config.toml
norm_place = "pre"
norm_eps = 1e-05
positions = "learned"
init_std_qkv = 0.0273
beta2 = 0.98
schedule = "wsd"
batch_tokens = [32768, 65536]
seq_len = 256
train_tokens = 239800000
Each number is 128 + 24 x the weight over its row's rms, rounded and kept within 0 to 255. Layers, rows and columns count from 0. The size above them is the row's rms in percent of the matrix's.

# layer 4 MLP up, 640x160, rms 0.257, rows 630-639, columns 80-159
size [ 85  92 115 107  88 103  94 139 103 100]
[[141 149 130 107 145 153 128 123 108 114 104 125 110 125 190 180 156 145 135 148 139 114 126  97 152 165 138 129 148  99 115 132 104 114 103  89 123  82 118 128 102 125 132 177 132 154 181 138  94 110 129 121 107 126 124 142 125 130 122 147 140 164 135  57  99 118 150 123 109 117 118 108 136 111 122 103 142 156  95 144]
 [140 107 169 112 143  88 128 179 130 148  88  99 114  80  94 134 150 147 132 141 107 116 154 100 124 160 136 124  97 110 147  93 164 106 101 154 142 132 131 191  85 173 138 123  97 128 141 125 165 123 131  89 128 105  95 158 129 136 176  99 131 107 139 135 125 132 136  76 111 126  98 105  90 149 137 121 165 138 128  86]
 [141  76 131 159 134 140 128 140 133 150 177 103 116 146 176 131 119 167  89  98 150 160 182  92 126 129 115 155 105 133 147 113 136 136 133 114 127 178 126  89 138  88 113 166 137 131 146 112 134 144 156 101 107 162 126 126 131 108 137 108 155 141  92 143  98 134 115 165 116 156 146 112  96 110 122 117 128 151  94 156]
 [155  90 137  86 117 147 153 194  88 127 140 112  86 133 154 166 107 112  93 148 133 126 105 108  77 160 122 107 149 105 104 140 151 132 125 141 148 164  94 134 151 130 177 117  97 135  84 111 123 116 140 156  80 141  92 121 122 175  81 136 144 129 104 153  93 129  88 135 155 156 106 148 129 145 126 139  87 119 162  86]
 [142 134 113 135  87 120 152 103 149 139 122 123 116 119 139 142 150 111 112 126 135 133 174  85 109 119  80 120 103 171 119 170 151 135 154  71 105 108 167 151 110 146 128 119 126 121  87  86 160 139 135 104 111 142 139 106 137 118 124 109 103 139 126  92 136 160 158 161 122  94 120 113 145 123 128  98 118 139 142 147]
 [188 123 130 113  92 188 101 103 148 162 135 166 118 164 154 138 139  92 152 132  92 107 152 169 141 130 150  98 102 177  93 136 122 142  98 139 117 140 145 130 156 116 121 148 114 125 129 127 138 140 134 119 139  96 126 113  84 106  94 133 111 111 162 153 144 128 120 150 118 147 128  98 110 128 117 105 106 112 117 159]
 [140 147 136 125 152 128 147 154 162 126 121 127 140 110 123 115 150 118 141 104 149 176 151 101 142 146 161 139 101 113 132 156 110 125 180 111 132 121 120 138 127 128 115  95 119 106 169 126 130  94  87 103 140 154  83 122 148  89 135 185 119 139 165 163 110 161 141 142  91 114 147 107 152 138 111 109 169  99 126 115]
 [ 94 124 118 141 137 128 162 117 153 134 120 145 163  94 178 120  79 114 177  68 184 124 153 121 164 132 113 113 131 123 142  95 126 142 116 118 117 128 107 109 153 121 109 134 162 123 142 126  95 105 129  70 120  86 111 132  95 123 166 112 152 101 126 122 130  99 113  79  97 140 119  91 156 113 122 127 140 136 118 114]
 [155 149 131  99 167  97 143 103 140 120 138  77 182 139 132 184 152 149  94 111 142 169 137 133 132 111 108 116 131 157 131 130 111 118  82 115 110 103 149 130 133 107 119 114 133 163 113 129  67 137  92 115 112 101 116 126 135 126 161 125 144 143 151 148 149 117 152 137 108 152  75 107 122 141 131  79 115 107 125 114]
 [132 127  87 137 169 140 105 115 125 165 150 108 107 160 119 127 159 164 111 127 129 141 167 174  83 141 159 113 124  89 141 173 154 126  74 114  95 136 118 110 149 137 122 179 137 107 153 143 139 146 134 124 130 161 121 108 124 109 124 103 137 135 125 127 160  84 128 105 126 115 144 169 140 147 108 144 145 140  94 116]]
# layer 4 MLP down (transposed), 640x160, rms 0.231, rows 630-639, columns 80-159
size [ 94  98 112  91 102 108 100 135 106 102]
[[124 119 109 110 142  85 158 158 156 137 142  90 121 167  94 105  79  96 120  90 121 125 140 167 135 139 136 113 128 145 114 120 136 141 132 130 146 178 137 124 203 126 114  83 105 146 101 114 116 158 105 107 110 104 126 148 130 101 131 135 111 124 111 157 152 148 119  91  99 147 165 212  74 123 143 117 125 131 138  98]
 [188 130 125 122 123 152 102 122 185  88 157 151  86  94 186 111 153 117  96 142 119 151 129 158  74 118 140  90 140 149 108 142 103 101 131 108 170 121  88 108 114 130 119 151 128 134  83  95 119  96 148 174 143 123 148 138 103 116  94 168 122 130  69 113 163 169 152 147 172 147 127 111 154  84 122 118 117 101 152 146]
 [170 137 135 136 125 134 129 168 164 127  71 149 106  94 138 102 158 150 125 120 171 158 181 156  96 144 132 106 137 123 111 100 133 140 147 138 187 148  95 135  88 112 103 135 139 110 117  71 146 140 119 142 136 140 153 101 118 117 108 143 172 126 133 103 136 127 131 134 141 118 148 155  96 114 105 126 117 124 121 177]
 [150  79 110 125 125  85 134 130 110 144 134 141 143 101 141 154 135 126 116 165 117 154 134  54 143 122 105  92 124 106 127 102 111 102  81 127 170 142 144 151  98 132 134 162 128 164 171 142 145 136 125 124 118 107 138 152 150 150 133 123 100 155 106 103 112 148  86 172 126  83  97 143 109 138 160 101 108 138 174 100]
 [147  65 157 122 122 113 128 133 114 128 144 143 115  79 100 141 122 141 157 105 108 134 119 104 174 138 147 118  82 108 118 116 143 162 107 118 150 120 145 119 103  96 178 104 122 128 118 146 117 159 118 116 170 121 134 117 114 161  90 141 130 131 131  94  93 160 154 145 103 134 141  95 133 150  84 113 167 107 127 142]
 [107  80 133 134 134 149 109 127  94 122  98 114 113 143 119  83 144 113 128  87 102 131  72 110 120 132 129 137 116 144 122 137 107 126 128 152 121 121 111 114 105 149  84 132 129 133 121  92 163 131 161 151 149 144 104 132  67 111  84 138 125 128 160 113 124 144 147 108 102 117 167 152  80 140 117 120 158 155 142  72]
 [140 144 148 120 171 106  97  99 136 123 117 119 126 123 108 123 144 116 134 150 138 147 119 142 127 142 131  78 108 133 147 109 116  98  77 112  81 136 114 118 108 150 124 220 155 130 140 106 143 124  80 149 111 103 107 140  99 140 142 106  80  95  69 180  80 140 121 174 117 118 105 144 166  77  76 112 112 108 127 134]
 [100 121 105 116 120 130 153 100 121 153 107 170 138 118 139 130 122 121 120 103 128 144 146 142 155 116 122 164 113 141 133 148 111 155 120 101 137 139 114 151 139 106 126 126 114 103  53  98 149  63 135 109 107 115 140  98  94 127 138 114 155 106 109  85  91 152 128  99  82 160 114 113 139 142 117 121 105 135 115 179]
 [153 142 145 110 145 101 110 113 107 125 102 120 180 120  86 128 128 149 121 136 147 165 144 135  95 122  93 152 125 110 134 142 119 126 154 125 138 158 106 135 118 149 124 130 121 149 171  84  81 120  66 142 101  93 122 130 110 142 127 111 132 114 105 132 157 111 117 156  73 103 146 150 170 136 134 136 126  99 138 138]
 [132 131  86 135  94 119 163 117  98 115  97 122 116 130 123 127 115 148 101 101  76 131 119 114 107 170 116 125 122 121 154 151 135 135 102 119  94 103 126 122 173 161 121 157 156 180 133 122 136 139 125  99  74 135  94  92 126  85 186 127 134 141  93 117  86 103 126  83 135 125 126 118 119  93 113 136 160 130 137 149]]